config = dict(
    hidden_size=704,
    head_dim=64,
    norm_place='pre',
    qk_norm=False,
    parallel_block=False,
    init_std_o=0.00468,
    init_std_up=0.022,
    lr_mult_down=3.0,
    beta1=0.9,
    schedule='cos',
    final_lr_fraction=0.0,
    train_tokens=903400000,
    max_steps=6893,
    dataset='wikipedia_en',
)
Each number is 500 + 40 x the weight over its row's rms, rounded and kept within 0 to 999. Layers, rows and columns count from 0. Numbers have three digits each. The size before them is the row's rms in percent of the matrix's.

# layer 5 MLP down (transposed), 2816x704, rms 0.0792, rows 112-183, columns 0-63
101:450565514548432486494477437510489506540495507554510505526444514474505503545551526448445497567458538532502475548434504574561523471465484536584475521484461478483462466397579526500479556456480535
097:517474507534486573473509497440436524509478518461448567507500506499539461490432489462475462539533517514477403489534468509538544469522564500507462521513529472492483549471511520509481554446445474
101:545441454441510474508437470600527485450466520539493504475521518476527525548516433474564470461512517447512513559456488498483466520549474569554498487468569463506470569510469521579555470420515476
087:490491494525495492470500603526509541456488569506564462523468499456468471475514437424565516482541526529479541514435460546491520520564542542514432498427531513472511466543451496519552464489449552
105:540529506508502557553500548555522547488478510519441431486487460438595468547563497620500556574465488479565469485518493514483484398547433545455542530454530394481515496471468467493488578513489502
102:540520482531503481582516518511552491487464565495502543550439519482484509444508478543508495476499483490567478560495519488449525457496555449462514451529476494536533510460470454530401522462549517
102:562451518506449483456484469429466485531477480589534583450506500534521448485609461488532477571479544497489483465523490596490558518508502529516518508490456520494552431460443472476486563506488511
105:530486438507478416461451479553454574432451543436496503472478491499454514462452411518473528517578548531429497450457478466553455522489425468502545483564524603561515549522486493589578514393457511
099:513462493459484486514465497519449515561481576525577520523431414470497535508528533521471539501568478432549442442536483446532507559444426460554505467446509512535491554480441456520466510507538402
103:454483504516492490440472533459476517442505489528564469483433562532470577575514588548537508465517536501521444488517488513505602510572540581473444444543486463488536474479530507478455496442467515
101:429468444507496497423474477512441397517533530519505457547503497476447529502448494493482513489447489490537508509419513495584516541484530504601484489470532494498541523480556502521447530356526501
102:538461448509459421582464445608578423490502464490491484546474425519524449482441457532609541505480509573518495467462503444493536560468592496481535516525494444484474491415528541494550484585513562
105:499501508493565514599495419461526578506524519608569556535516512469448513530470504536493508430416545530536496473544540512449472487517551502562489451435518467496522476458479485487461480546462470
097:543488402446493518529583440495510519491550536488498593467471546454532444455526502434557492535509478515555512505456442484473539526552474496532519513544527491554445458568506480502558508432496588
097:461482477549500543488519420539449505495519505499538554539530476452568485404488494553538506528508540417549504468452449492510512462464473492514515419438517532519512493493445449531472479462499508
101:526535427500479515487525445487465473445610487511492473508477500506443510470537502530495501514484580543473454525507549441513465499454471483430492504525561422442512545537558507465548501502547526
101:481522490557500531575475437518466561477450530554534540585512463518447594383511441468444514538593464485495532532509512493494533563526474496516593511510450467475529570479550557460481478483483516
105:525456516540542527483467543529458452465488434512518458539487487445469464431487477547531473532448491571446489490450532500471584403512524478438537456513460430432428512550525579511503548446568431
105:543518467430554519485532500556558475486481491508490450511561409549503563515412453569471505545505467493475477469459429536550485499486476505599542516520527478529478470497497474460505478478559459
094:484431522561507486514528492489483574559477483488517534548569516517450443546467486516477429555518507424540518503454521497507534528459527497537495470498478515582480525450536581500515576491523474
098:557482491494530475458490396544506513527494481486419434509475437599530474403491413489504447454462516464563499505532547452567479523494541541508486453525453491521529374498503490521538526475440570
100:459546530551509508540546479533511572456557534576475499500532538510509525467468434531516511457551484517475479497488528545584487460433535540503532506506556435525516519516518549496504539503518519
099:501480456500420474521545496510473509566548447578475489477509466516558526477466465563458504566523523501547518507467509500534547533494502507521503489465546437572538508453504549525502481525519506
095:450468424494498492509555514538504463475500566560534497454457521445549529524548476475443459524529460624476446530542483482454496474515511504565511507497535466511464461485457494526525499493521553
100:579511539442566456432481481494501440536558533536499541494508545496528507436490483494511512510562562522491526526482531550539534459525533474494489562529518493424472476532550550485555492444509500
104:479506605498527525501489486463401556505463438390516491512527462484518578508550534528521461498463505444571498468497484500491502542491494555402505486490540525432473540513465477471495438472508589
094:583517521432474456477556559517524471550469487483541531478460503426512522524528510487504531519517543518511517525491476535476365476502496486583486492468453486451536480518528491477479401435460506
099:476558461496481509513481565500450491466571477463529506515512504499527515461435532491457455506415459462478492546552438469536489483540532414590528561507447488534540562432481472498562561401503522
104:514525485510487476454528454451593508492475568555509510476492524461586472581487541473546469471555520509464410479491586533444421497525488429531539470468553487543436571544503498421513505523513504
104:475561442519582457569523505483571546440444507518536537507500486509478491533544446496496538535477494541432453520491484583577477520456420516466479458487499517478476521445450456497456540457564534
102:503481499557568515508610532594519479555543477514469482538499487481527530440473522483521501452474458496490529436433454536532523520462501492438530472441383457454463475461557453532540490481527452
097:485518505538493532507516505475495466559470434498505470537518484510406468467429455492538537473545482498424505462561552446474461505480543459430514442521489493500576488501433487491429529468462493
093:442504542559454531454460480526472495483510544510550476485493469505429547422483468423552546531522452488523536490437473560449472526467449481556506473513488451533458457502520460493453564531560528
101:552501576439560441556497460565517451471500556466426499515585524552580577540525490505439506507467560509539481496547503434397575501525528530513536474424511439483508523519497541488546557452494508
091:519459419495486517450496513578431448513520486509520486564534575478521467466495511499517564473597476503525504421492562444431509553497548535505519470491510517452429460521470498495542557470440521
099:567509515517546484573374507428535463567487549481601484540422514506426529504467520518466439461561517503517531397512484514481533422502489515473489457516501527490471482482491462560530425559491477
101:583458445511493505534513530476468469457556503508605507513528484472428442499551555433509523473549536501475505510483530470440535503459512513430509540541500496500479464469529436501504440408440439
100:498558550482582463566504459439478493476525592429538537486437544499474493493535586539481529460572451529546584482511505510604475456508482493526417460454535486488489507534443471485494547396515470
091:493460536519459543509492454485498481453453425550478459507483583491412585511533468458485496495499492527455489492464481492576512481534520511512537515544479506520515550542472585465466500432503418
103:472427436526482479506491515481471454414429403470523493477397515542532496581479502496503475542460514484513525522461494512450555521526449454523485559522457509498499516494471584465492515462565474
083:496547502477515523465505487501494510476521583464511450511494480567428526447422436471544477438466452463515580513558533446454565523607530495458552455432507506537556459509567490474472533509502499
104:489425507474495447507472489539468542484512453526567465453488470537522508491476544545510440467501523531475534512541559543517516494523464426514516457509578515471421524485539479529498463515455548
099:463551549475541494439464504490545460525513540501525489537518484459523533516493602530521581497490489481524529510455540503483545485479550534487441473410494443426490462427581530575509502488493618
100:444446531503547572505496431486520489448427534487446471457543544521489489484511497459466511507523451527544562556531474480519428476459435470504459519548501492460424497497402477477481511465545502
104:542457530514485445552458449419507541522521498488497445498477571581447423495528520492543553561525472482452506497436464516457472478511483460489547478578503525525490501510556491530533545541580438
103:518544505452538497503579532535438485501523490573481565536512470487520464501511533493479533526539451457463561578483529541530454506473491444482526552480547435467482475447540464552392473468541456
101:528551396453485470418503565516487438462450544495380501555473475516499535501468481480442520530489502503460463512539561527487426526479495526468470589593492449480487456548510535509579510505464523
088:455471465419527498519499509460544467557577459530449534550466460521416562498538583501479459471437484551485528427548546501524561469509532471548536476472490489494544498523474551509605518478468466
104:482444395506494534524479518498561612490516477522475476472479569480510472517527485542471533450407508512489435446506516486475520473515503450546456451504505555460498455510502539554591531499522546
107:451474518476511467489436480464547448472482544483594466492442549448480526448500557561539505547493536488562538472455551449548530508544456544438501503502506513509515525497501485486506537476446551
101:524451417502528482515474539506486446522517530471551507540494526528516534499502469538546485536490402477496510452494534505519540435523492508548510500574562490474460471543409461550503493550519509
095:469501461522459528484510512475462473508526548452542473596505480516441519475512544476524455528459507429434530531433517464482558479507470470493501561528498552501511455493476456519582566442497520
108:535543465507491534458505457579488452513491512530475450460511483458515518481500512471520484530483540477484437431528468550465577468447518501528555527503471557555478554464531571560576448505463531
104:503560469530457410573498522480440493446471539486531480531494468553530417517567548495477450438549486573463499443532479494484516482511489583516478475448419463526546544523511494483504473520539423
100:565558556501531510559568455466458433476553399449486500492512502473563478496541490523509519514462445534499524434512527529502478452486459540442525516513489497542426500512482485466482486494460569
091:517454503500532539448514476514453456511482545571456503542476428492506525435526523460515509519484450562480516535461425511557510465465508495492521525519586514520427482435496483526547532456486544
101:566576453482493496564514441471501501469491513505545500456488466532460509490475476544542470466520466470516470466531481509485500482539478545500506501486433494504452422469451547514459545543603509
098:557547463494539529534503569530515506519516655463449498436493467432410498497458512543590527460464485511506459472518535488520509483479497416490518574546463591493535554522544571615485479532482523
104:580528542562577500477514444492442418541524462533515587491602462515486482537605464517534487503565498473504483450513490544472513548504453511527504459551468538476495600503507556506488498520448395
100:465501479516516427468530500509469453504509479459487523529500460439474444512573501485575400513483540457491481499432504546473469512532468480504536515540481442568510551501437554504499499513435423
100:429532580563481457530539516506437542439504471528442552458463404490474503529480463448530473573487400469494537528462477522481524542490496502506489513493513500502445463539454452461489479573458523
102:495528520518475484475444477528511525488616467564556541502544526454499521446508528516513534491531573485492434556541451534511487479586476461504504508591482543506490470442536519444528591450487542
099:497534475512542501499562452470579553551556462533524435500593522476508539473431541531440466508429525494424499498492470524391528630536550578531502490485516509425506505547596488517550501443521590
098:544419513535493541556490510476526453529421528530492503499480529514482520548414470533447489542533444500485514444555579547504545541581529461524541459538489629521472501547555492561418569481462466
101:589439543519556479448497422513455473527554482510499529547438414570548581453600518473448503483476513565508490510583490493491530544497464508493451524489501439533504528438475500504513486520548474
099:465538475482476512506522455486431466460449409478540476402477553496496468514532524555471552487524546516480560511492495454406549543529513479487507500510491460571537511465498445484530477480474490
091:472497460544548528521474434486513480519548475518520508489513487569517446602457449539486463518514446515459551529516497468460524492489496511537481529480491457514536447512477495505499481555468493
106:444584564480421518477605527493498576466547438464480454456445511517473435530465488442579562529477564516485469520473534493503589450424493503482471578457559521516577525457556486483470529474481533
103:486488542451519457540538528580480506503480484482436564472487485504469522469561470505492528510487519462507516456517563561511517518489497507533469550437461499450431517574471455545612444478507517
098:517440548508486491442474530469519476453519549538527488490451499516531540513527497467513514473474512530527479428519432514518491440503489430487503483496503602511497494478433505504522552506509510
106:504463513521509498550524532481491442529520433495505515513534548522458508498482451458499508525457528515486524439452494531435559524554499494464456478454498532552553505463453534552465456498446494
104:515529429495556498500557513538452544460527516468506451532474561533469477472443416519457410494496501524559518563512529520425548492521468519436463497515484445427532587472520588507552495500480474
# layer 5 MLP gate, 2816x704, rms 0.0555, rows 113-183, columns 0-63
102:549518531490563458501545499518496505529519493478503459436525509502503500511507472457546509471421483489494480517510492532493426559614558534525526561469479480456446484602445517459513500537551511
101:404502534492519500496508588505482501497501543516421476551545480523497567460516457505535525532560475438505534525534563511484471490495460508484519475485402445435500572513504529503448468490512496
105:548496426542517459527501496510530490486423517472525490494513521440476532530529522508505562450532545485520547461496511498508517493491460537486511416411485567541497452525494497453471538526536407
104:517426535450511481484514519558460513491442424519468546585535529491490459453439492522507509565538525532550535465433499458470539379419510499499504472517510467564524451509550511519493582525526451
102:497478439517518449485445493576468439537504510477558533507469506520531468549469472491510511464409454577491450493482468454502451518510526477528579551481490446453505549500476532460536554490505455
100:529529509559428490532592569448535488536552507555502494595551465477539496595502543501512508446441514471484498498499439489535525519455518508487508474558474497412552496545454473490448515498412459
101:512533512509472507539527551487467453571615461463503473505527449474578538431522469543529520511541506574498544441504499416468485524556506444511512537465479512515482549443522556588488525509490460
099:505440502583439464451521481462489454509513408441470525505541537470450439497481512513460465514515601537451499463501488484494514523432455496518476500480475495564552495547553508533532522488525513
100:584526430529520487539455527497485509570476534560573459526524484505477479485540517487463472454515519509494512443481511485535483471545494508445477585427417472402522535455501531524490491490476480
102:571496482509491544562470516550513565536481449465519500480498470515501427534523499501485501495544526461486492492515515409494541495510515508523469529511434552516528524518461528522462463534510495
098:467526504476458507460555463568452464462601573487540481520482496473444553519439472520491475493514565510610471432494493437531516576507573531490499467489477518463492527402521506529470501435514495
099:505468508498523448567535560561497440441447534554500502490524482483469516450488507528566450477500520525560433475447465475508496513448458521525498458458454493481475479484495508450497488526544490
101:521587562499547504416440531539565546477496547495508507491483476517520488528510581470460509554562493481481484548498530463459473553538498535527511502489486547476436503476452481439589495485449491
097:475539439463463528408514473460469507495507581451508553530567539509560521528444459548571543525506425492519522579484462571497476535508473565453502531483537486432459487482524501498513494498542481
096:539471450502504515500522518485401472532491468462500539542433451445545574542498490485547512491523427504518488515480434459509463535410467543531519476580457553484461530473542503527466522479494483
098:568513501634560496575425502473458423489533470534516521574471406553502553440401535485524468458482535541451546521455545457483504470506487468557464536493486500504550467531542456494495488429519486
104:436575474516502432501485497448501526477531496523521460507565565495514460531534469580465481500504592426476508476492527495509497494427500541497489546469510495496511541424481500492530493439473488
102:526540486447559530434512481508510515469505544496501546484525473508495450525533507520494457562560469552507487567466526493470551511439500525528528460475573474498487482511539453532492506530577541
097:487468516455455515457514494536495534540457498438505494527477490481479536464498502502458406474529517540489568528437478491458576572534535436492507466541486583491504550493504481532458536451508442
100:517536461521477503538440554551456552507570513455537460451424472520495556478549527471480472492531459521485509479503534589500416461496479406501515430514525421449474571482458487536487503458477521
096:498473522528498497471494494465492509439478425486466551486540491575509425518458514510538414492521514481453543448454518550486529569525557515434452479485520547472508480464553429476496450467523477
096:476463454474456421494508574426432458538478591452428470435446518476539540497508497546488479516575511532553535463518563496464470513474454425535473536424548481509475481514571495494531582572517506
104:440504530503495534484485536544455566465485508429540451541459524505476397576556494571611486442495471544465503456541507522529514482499474501510514484511473517480476458536472536510555519404451485
094:531451490526487437472534471481489475523504449496444482513497474458481436432470504541587493501468443560513426566539522482603493449505519528471409499528446450496477481499503539494438570443524529
099:539511498502506494546468551474525543416480536559502517574514535540492475509482561548532451585516490570483537480419469572511519517526436513455483442503491448479500462533463478440470545509482550
107:411529523487517446539385454522449553432439498515445435443442475572539461437529463518509561438492417519556531553430452459514541513493505539478445465543486470466460531428528465526589518493547461
100:551494478466568567555517546603530513563472520498530514548487472552441462458497543473531482457487460546517540511546501511486544513429558556507510534497460513494513493532569452523504498453532463
102:586599435487486479485550495508422507550579452474474464549473481537500525487494475485500463542438528419482532480467487540558488524459559559496548444456414504514530472427445513514534509474517479
098:590509443519510534503568422542495560484522516537481466523517505499462514511433461562524471513533544504485531458497545544440553496497497473481443476539511447455471519505525477477450512486515533
100:511497481490507584523505551460509441449525527517508563408454556495455499500472465522508573477569550490457483527501524500498476516508482504437469519442537489537467532562584470492466500477530501
098:527458433434439501462518449566478517523506485535421486464478440483475590475495476449539485479418535539474495432504463504511500479444515494540508514437462510459504545471597540453491506534506515
108:525489451579493415518522509576474570483451497538511520548486499515531579480472548575543517529573527475511535550469498536463495508519504421540429457475570511505553457485551446532518549523529433
100:507489514487434506468457454511480610526538462478491535471508581547415540558560537489502455447592472581444470522509537485500582492563498524448422542512423524456474487521387494547435543486510473
098:442534506576524450534498456484452462586533516509557548477501497498494518526546499531602514544505576524541496522528509528442485509460469571484490486483418536463516533471397553485522537497529515
102:410483516465455503445560501523448508521499529453499462524510455565560536482577518543457482463520481574489485536506489548495448446484484503524495484502501491498466518530441531432488580537475547
095:431513484471478531542436543544461491499558503526485503527549470500522521451410481533524482479548461442505425481531483490489480532531505521532482592538457430491517456518506490509580490517488440
099:498465459473510515523516462492516504479563473494553503483502433468470538509557471485501552452474517481505532504513518436536509523513546454567544491389441512496529520517569506548521478520457494
106:529580534448546530563513492565517404499501480544467518429521506456500502503513464453526488473558487491545508489497460580567479571535477510558517466514512501472553569492498536519475509589466465
098:587603475524526531485563476554499505536423474468486515552507474476540510544537486470556500492502576524484508457497498464494533466509494505481433532543566577522437515512450542502542494513518492
095:549575493474536487510483495496448516490488447499436483516465490518484549548503495466567397505489476501546466515528580592550443454550443463565554510453470491491498485471507450465529514514540474
106:529477513517544523547513501585487521529467496531469520454479478518560467537477581489532456502476554481451475521559482512503549563563527530574555493443458487505478450475533522425514456418506521
113:542531469479465545480408539457505497522554449517482479491464404486450451520517480528544485504476547531445506498514478485508577491518531522496472470505470598590532538575533526522527575511490535
100:474467496551558512467452428495524518530511522493516592534521568548519545500495512508490466467545445538422488474559451536426489609488524547541467511554516527502450469568492500580485495512523561
098:566599518538464515482511416463450530474519515505478488592510472483490548479532504466462447566523442532576489559510482561474415555546599555531471478479539510483547520486443548521544523527490503
104:486493525397555492524474593499491505468466489471552457462523488477388562507453532544522513437494434507525482560454489512404485495499449438473563482529501569498478508504523582496526521457468562
098:487511448502504488509508532595495567511470530470517507477563523513560525495502515398514501548500556495513481471441522500481508491505519445537479521521437469497546419570482591481489543453494507
100:540594481516564489516428504487491488496482530480474438431559479517544431427517477520566517494450504422501488537533494507464499526498426554429505470476478507483466519457432456505462473522522493
106:474522458534469444575510490558438416549531540530467499467491511470416468531481573508507518553413420507541451567496438502519495493452551411558507522489480512525533481470550465462554524506426454
100:450468462454457530461480471599565510475509552565498486461482428509563570562645538451521452449500489583472542523509472518497554471514489459463421524453479512527494454481472464489487538521533451
104:586503481446489462508512540537470438436489459488490462446502417548490531549521507484561551486566557506475434463522439470470468492457471521515481548500515537454474538456478510405524576496554558
108:436465559514540481469519413462535467526519464488501571489532431430471440494404512531502467534546465490518551568437579541513424471459539529475487516507478435484475508529498562495512452519512534
103:503496480466461417499512508539445515510555486493510430454512484535416484496461482492489465444554532475541506540444428469478586418497483448541514601467513562453512435497499490503501491480539484
097:453513493526556586543594573440535459552530446506477496553509473523502513522504598526568475481453519482522414488490543449494550453551518467461461535539547549479499504509506494488512466524461483
099:509523464498540468407507460492446460516430433566481501508486521484521466489528564535546559495517507433440552470521529532402563474477514519551472505497465547496494499499554494492453568551520571
099:543583449489567369492513506483464493436460513526471556495518489476594454516524552447535484518487433494448512488546473530473504522503515495527486474571530556418547453532490501477527549467607502
100:528559490441465542547470516507540529439475446473509522530569484534437448554498509473525551451474557543515508542455543517497501494500503494505546527499524512524492451508508519575481444412504512
095:495506523510517461517510499459510503501472533446510499486515518475503525458501474528548457480442458421527493548580524540562529466485505488476430480496555515483567467538447496455467544502534511
103:495415485450503439508506394481552563514494456483494545491452542468519500470542490444536530487472554536438516421510526513511507524503523367476471599480576475553491506466529515477567533465582469
102:471483506410557477518459528434471526478494562473487427486485468454489526595517533562550490445499533508509519465496504481467532521459452476555460488496469549496425482515482535462525465449427505
103:471490550414411435459542500556461487442481459540484486564464500553504533453504458553460559471418543549447509455451545627485428534543518503496529519518472512552489496486464485497461483382458495
102:516469493539446502533545484502499507557475518473530520447474543496477514495586519453507491556479550481466482487463454484528476442470496446459449521572540458521470559499521491568481499390476506
099:506459518506537494564525538498462564499475453491559545524562399564544509481480528481517494533475502516513545517521486447508472470556533546536536553528459523503460391566431419493531486488490463
100:586516429478535509554505488487518554487499455530505527509472476500518491494453456536486494544510519624514460500512577511554518468570466440558456534493462469440454490517553501556535496532537462
106:518477498458511462404550508521501515522487480514520516585449422509562519463511527451481495517559517519492531550503429559487495500520471464524518464531498494554449533510517558540504498544518453
102:538527482530499506516418551438551490453539504456460501529448475501507453530460429543470446463484515468516503456531531528533512473502467533508473516543478544523468460520485540488480551554498503
102:556461470492505431477522482511522492483526508445456613469516522493547519456500499448514522375580524478480522446534484530434484491478544510553467527553473534478560526519497508457468508562493472
107:491496482547490500534478535425518521454518429496556458476489525436482459528532506492414513435432453594515519543491546438516533470447503479495519545433448460506564472568513465535591469501522447
102:570548451501496534458554474464501474505544486527518491551531451471532549496516513547540484441476462420456562521541525459586508511444501506519558467519460506397510531493524458522436462468490597
099:483496421459475539446517484500446473513455447521479470529562506500521503512468540511500535410471518507461523447476435479477496470437522553514473484484512504485416495544508451405491454449530476
101:520556442518482508542487474547575513477530427475557576569531484484503502585455557542535498516468536458517442458541487470526490503515471501487515476420512526493475470522510482526457521552503570
103:551495497521491509507518497546535504470472498549469505543507392476537541544442503535576459478450512450550498551534459475442494505453510492491438522484485543545535501497558447494511498453459519
# layer 5 MLP up, 2816x704, rms 0.0559, rows 113-183, columns 0-63
103:590472537603496452479459503508536558494495455504423560568534454534547539484556480465488470489456488504450446416541475450441472493470517506386486604541556577531489432459535444540486497424501527
101:518595380500379462511459483539438487465502517574582470517561493475603497490552456530521481449485507470451482481541472508461472475496467492513467374523502441543465460526477508605568467508528534
108:502448493505459496571512516465445503428527472549488552528476562536443452527468468470497484553490446535468476456458483496486450531499509556522504497571517458510438522526520441569505511535480516
102:473551507466492527485557501484527506491487433477476522453481597536515495522495448543529562439512430505474519506439512514423488434521537539474548426542485473507483491475487483537451510503510522
098:470456539533543536504488510536476531526458494541500496511501515482477545535489514527452426519554479555546542407537494539516493435479521539561569468483473514467553438549488460566417430433462522
100:467464427459500473500523439474609494499440559533526495437535486487558510591542478500463533499521573425522480549558446523482571464481496443599454492472466455494548461476591571485548568520485511
104:509497458512518552514469475572452475458496510449538476484501517512433488461482517480507531489553441464489529423565506464516513593490463461532458444510462480397496534533487511529504507432458525
097:496433479544585580500498583525532506479579532506533475485462519487541480427547509451501495467508496436478494489508485474445484512464484484468434476541468492402503474451495515468550526546583538
101:474469404503451506505527562535470478522431575514500519528489514475497415470501464581486399515525507572427509522493581466526404470444544519457467577484490488484469503489514460519518521483584512
101:514521470478452561453569437521420443573539514616550476539540475584497407517434489554458497479515439535484463562499530483521540556507532528476475514529544482423507451493499544550550474486440487
100:497528544444466438573476484498559500511583476441578455472464432513450409518490492442513500435501491493563508483499498449526495524536471500434546511450535453512519473482509482470512492496521550
101:479538498447473498456434403445534531537498491531500490520465508489542473511466531510454531446430530506518465493461606476523522511525531437588456505448475474552509505532467536511520469508458424
101:532435493440500507469521499457502480484553505454502535492524456542526454472461478521498526502438461476592542452480523564503438489510467521536452462530526500451490491486561495514430534513518501
097:531541535509450528478450492521492482512486514474415579514513573469519534428500512450522527476477523419500483490417515509511471515487505545533498502513450506538526421476484453557471509459542491
099:472501463516509442506564452542483481533483563523542539546519535529515470451524454469553481501459523478476457513533508479448471419549462439476524492515549479459472536503501500442538483456526472
101:493481538505497483469482503471514527561458518563470580530511461566525553471520541475487419459520487486416488481463510582487521497469465552580495469468451518479534480490459551467557511544395476
101:477413499518497523450474538572547490504526539564507459499445488471461453498501433586470437477539567574492476506454563541437491505508492550503475495515532506420516537577537520506517468491437384
105:533440483499571493544475542494486415539506564468380540608501518412514494517504520556461474525538403445540465487488497507547475442438478548474432427506578472580480492428518493461479517479489560
099:538470493476525455473546466452428475506434539493506488507507495474470488557494564480546521498500468488430533451483533540495547467566469486430554550481477483573533495442453493492514488426547478
099:531506493503506512514473507495497491518530491475542465485486451501437455544517582543550534438403505553492502529531569507537514487471510438481551507549464493502473481512577557468529486513505580
096:505557516529474513534519527556537493535496553565469490533481491545480487535508531440480502415481517509504541493535465457502499478492537393457486406478525540512510500508517449562478502460513458
095:581502525522459474498500534484519553527539509506517515429472500542508522521481427522500493513445475477419505491546535470514484504536461503490469486394512556471511486428491473446522513503464553
102:548468484450451573444492444469530493500488540519447452485537563461575533565380485468508442491496496532428514426536549497459485409489508532577465504534545536526452502567470529517489534494430471
097:465494500471433467511578526461591479450509480435537581487582509508482479469561422494462476515464496468470485520497516502486447441503528536543539494541543575473469440573510451494434466545505605
101:513491466471523497506529510417518537567576463481503519465573406539483480545442511456554456562481558600507497539581460465482516537500489491493479530534539558519425462516485440582481449485533530
106:485503485482522451617450496451524428503538497436437554492563517459478457541441592460476505493502440497533574505535526469481512535482561547529418484504467551465528480497481515491514446502500528
098:446508479498466451482548539525467490516513574569540493505497476487494561510597535508454552500553537485502430486490452427584435457500503525561436492500503482514475551507456463496459508477594527
104:435520510534498486439493491483495469423453528447577526556561486525483476528486530517489546493474527546523499508550536594513540530458528479491467502455468492607466409527485463499487532556464525
100:435488567466530470586618464504502483455471545509533460428493522491527478518526427507485504466473486467505543484465509526558542500536486513501522518450531509506549434540487433550483463546482513
098:542504481468567537599474539526434447536511440463511553462554418573522541496536557535484479511520431461546445533440499549460490464416536519426435440483489469516377506492443425480504522542484467
101:481515489494539564612522586421477450497573539579481463506489547524443485513484573494568492500518507527528516426510483443476530574478528567454486519517549451467459482533534492585509468517538547
106:510481564498484527450445521479521470458535528563504506530448559483532553472576397490601526532509488452431495521497583483528484541463493527488506514459524530416468497538511520485469459519481517
098:525544539524521531520491489495462538440548547529533498540561488487535500512521542484485559509537494455524561470472492488452442443475547521499580511506568431484467384521548474553537450485507557
099:496441541551487481532545513516525495558529553525499457510582541464470477476490489503494504503471463510454508454580548538594552491512473452474470507490493462546521499499555479449475545454468491
099:584480407492473555591502485445483474483593493510490471492474464530433557472479501541448506467481430473583436494473475458521488446469553538536510491480473516499506522501526466568486508558562477
098:448495485541527539507572465489426490513519487512515540528464548500515543508493435510516522504410467462553430422508495550507532475393501527551468533483479555491474575531456489551493472502487439
099:476506514442489513527495436553507442547556542455468503476530499475492447533516467492513470478472493523549489544582522595474524519497504493507443472455530571482450456548489561499454530397543486
104:517495538479540495501519471509577474465494451473536451458495539499498494467497451595544490437527499517513557411445495565554452586488535481474513469529459555459522567459511498474552568476489528
099:482431479465488495582488461436483506491483586449523493473519513495463486494477499490556394522532482518469572540517481492463528396511562505551494543538536483478496518512501490501430580573465479
098:472470466465418479490433540545429485452447488460491552457406488570582555482536402544538503481513499507590486504492503517527546473587449494582543562504458515473432532458499440498510421516467456
105:479471573496514436484480530402501520448496489518553512534534500496486517560488456535576521546489501496582503520468651477498554478513526489545493430499556510522447524529494517483440518547484542
107:461459465475487471525537492568461529444470526524473535463452574499566504442462525488479539517538430544462491485469535576499499493512451491545495541560562441425447482497529431469428483503515502
098:463586504535503486465507453553440541488455517495493504531542494484506499523490495422495502556529438539527543524471498483535521475560521520511562472459523539466479534530467511534449407467556568
103:455442477488464482491512486479422464486506460476470462540487508521501516454482460491490542508492438532467499485469561549494478506440445538581482537434491522473517469560474458558504504559548535
104:544546517546501420492551479568405448451506496565451537493491499590614466562472471477545534533531551528479531560487519477525428522522499421488476520529529439485532542482486544546455455561491490
096:515469551510515491512408573513475494475476485490542472456498465442452573506468406469487471518470431479498539509541549502564543507572440529446575475458490531522555438497561498465518508440511436
102:466463479506456489522520515483573480504564524521430464501497568554487585542512579478507474539511500487499512476476476505452474441474508471525540508453445511527555489464562504495500496456486517
105:534466455517445460474579500529530595516548486532497504477450530470557526492449558431495501559453529482546500435532561456517572519565462467493501543571542421540508515546490504534509538550581457
102:484494545473496475487448440528465521452544477538503461449549510497513449497562573487569515485374465552449539448533529467574526513549511527532537511487434492533543461543461481480557453511543529
102:406454483500487508480518532416471523448539538530529492486490555493550506478496458447606488493508455490535532426492494583506511488538427474463503482546539521489516507531423517504492492534526477
106:547486435499466524482460497479519495496476519508576485512546453533519535540572615495533517463478527485481471537430491529478556522518485563453501542495502490487476492447528451489577518419468497
103:508513464532488445491547540500477565444472509491490532534463480489506543575515556460548525526463430530453519460460478530502441490468485548507503558487488476531442601492457531503572528531476652
102:455504455541467456547465625465490474501492530552451452476491549544548502462454499464560511420491533512566491503560508460466463493500535548508458518544429533477568549603525458559461420520480448
104:576417469521563408587537570558490473472498453493570470557494526523470620452484459497503510473465512518457506541466492443554497494517495531527431468487582522529415534492553460453481486400534514
098:526595454457495463462522571419547530497494493496501461525475495504520533472495526548462446522517469587517490496433459479446505503524527465514544487470490557537508445559479511500574491517503549
099:517540505531490483583459500481511445523481488615539522515537520513520526468495526532501509510515487483517480442516442525521482494465491519399510553471469507523536508400507447498433535437488531
096:514370548516519457535526492550446526530544439503456538505470533438462546425536500464518392531457497470504528459574491525473503476529445548487510469466482448458535518531484488551428477502517477
098:565490467460479549453529493434472400483533512468510530503496426464495511483507528479586538479495520463516418508515448520488513529495490558519449504554524478480538483495564526481473504461500452
097:520481562469492447510577499515543491494488481490511475444456499480473484510550565536489499520482535527557518458449573545453512404416520566508540524549532446486499520511504483522497501486520474
102:445444478510495429472520435558542535513485512430523406503461429537487564555428579521498446515471516419477564532541477567466499474495451510449415526463465486475516508537512474519462533433482512
100:444490552539520500457551400515503473408566552501447504547504567517553494430457508538462573489496577526520548505518463543536446489488456530471436425498554531482498457501560499498492483447516405
098:476492429512462504522525462489530492493549566507456455478529507479509504514445465523453506548493452585544476476452463509502533482441542544487521464473480465439516516455525465505499462466554521
099:518442525489571514591550617527530521510512453479586532482418565547466408529525432536494525563511472509552474446485537493524526583480512479551483448531462497515528510517539416478505532503540492
112:545494485441488564415529481552587531478490465518425479518550455469587506499542595504512487525540410562460471502506486537428449534522499475462502494499507506473494490543528465521578505579481519
103:442496514463555571473534467533535415576474492485576489523485465485499575526520514443512554487510506459529514533471514475507485468528523496499520473566485467487496522499462525457499571518432531
103:510538595475565485500481489501523482533505482522491464533507482460452514549519457521509524511486576513493511476517513550533463547504411498465478479455548433368513432439536492542477464501513505
107:458488539479484499549496486498514530457461530495487431571438499445557410530507491477515483519437506469564532473568493486527487501448488531539470451449537439468445510570505439431517525507460533
100:536505586484493521472498517506534476492495488457568499480545459418456495452580456542452538459522492463518504506489480596452452452480500543491535447474516442477493532547435515516483473549502494
097:448468505527444471501515495448518506557400446474526466435456575517489463538485459443466511508485471515511552479529547522509507450536532499500480378543522466473463558498563476471537567496497528
104:443495438534499449486461557469490514508556505463426542465507538546446514505501507477502472500436505523507495459480446476497495488550479547513491627534442550512491476493423503511450546515500595
103:484495495529508489534531508476534509418469543462498535571524530486534461478505493527509551553447454527541502517520499589561498504556508500457472486498572464484541481504447534499531488497504434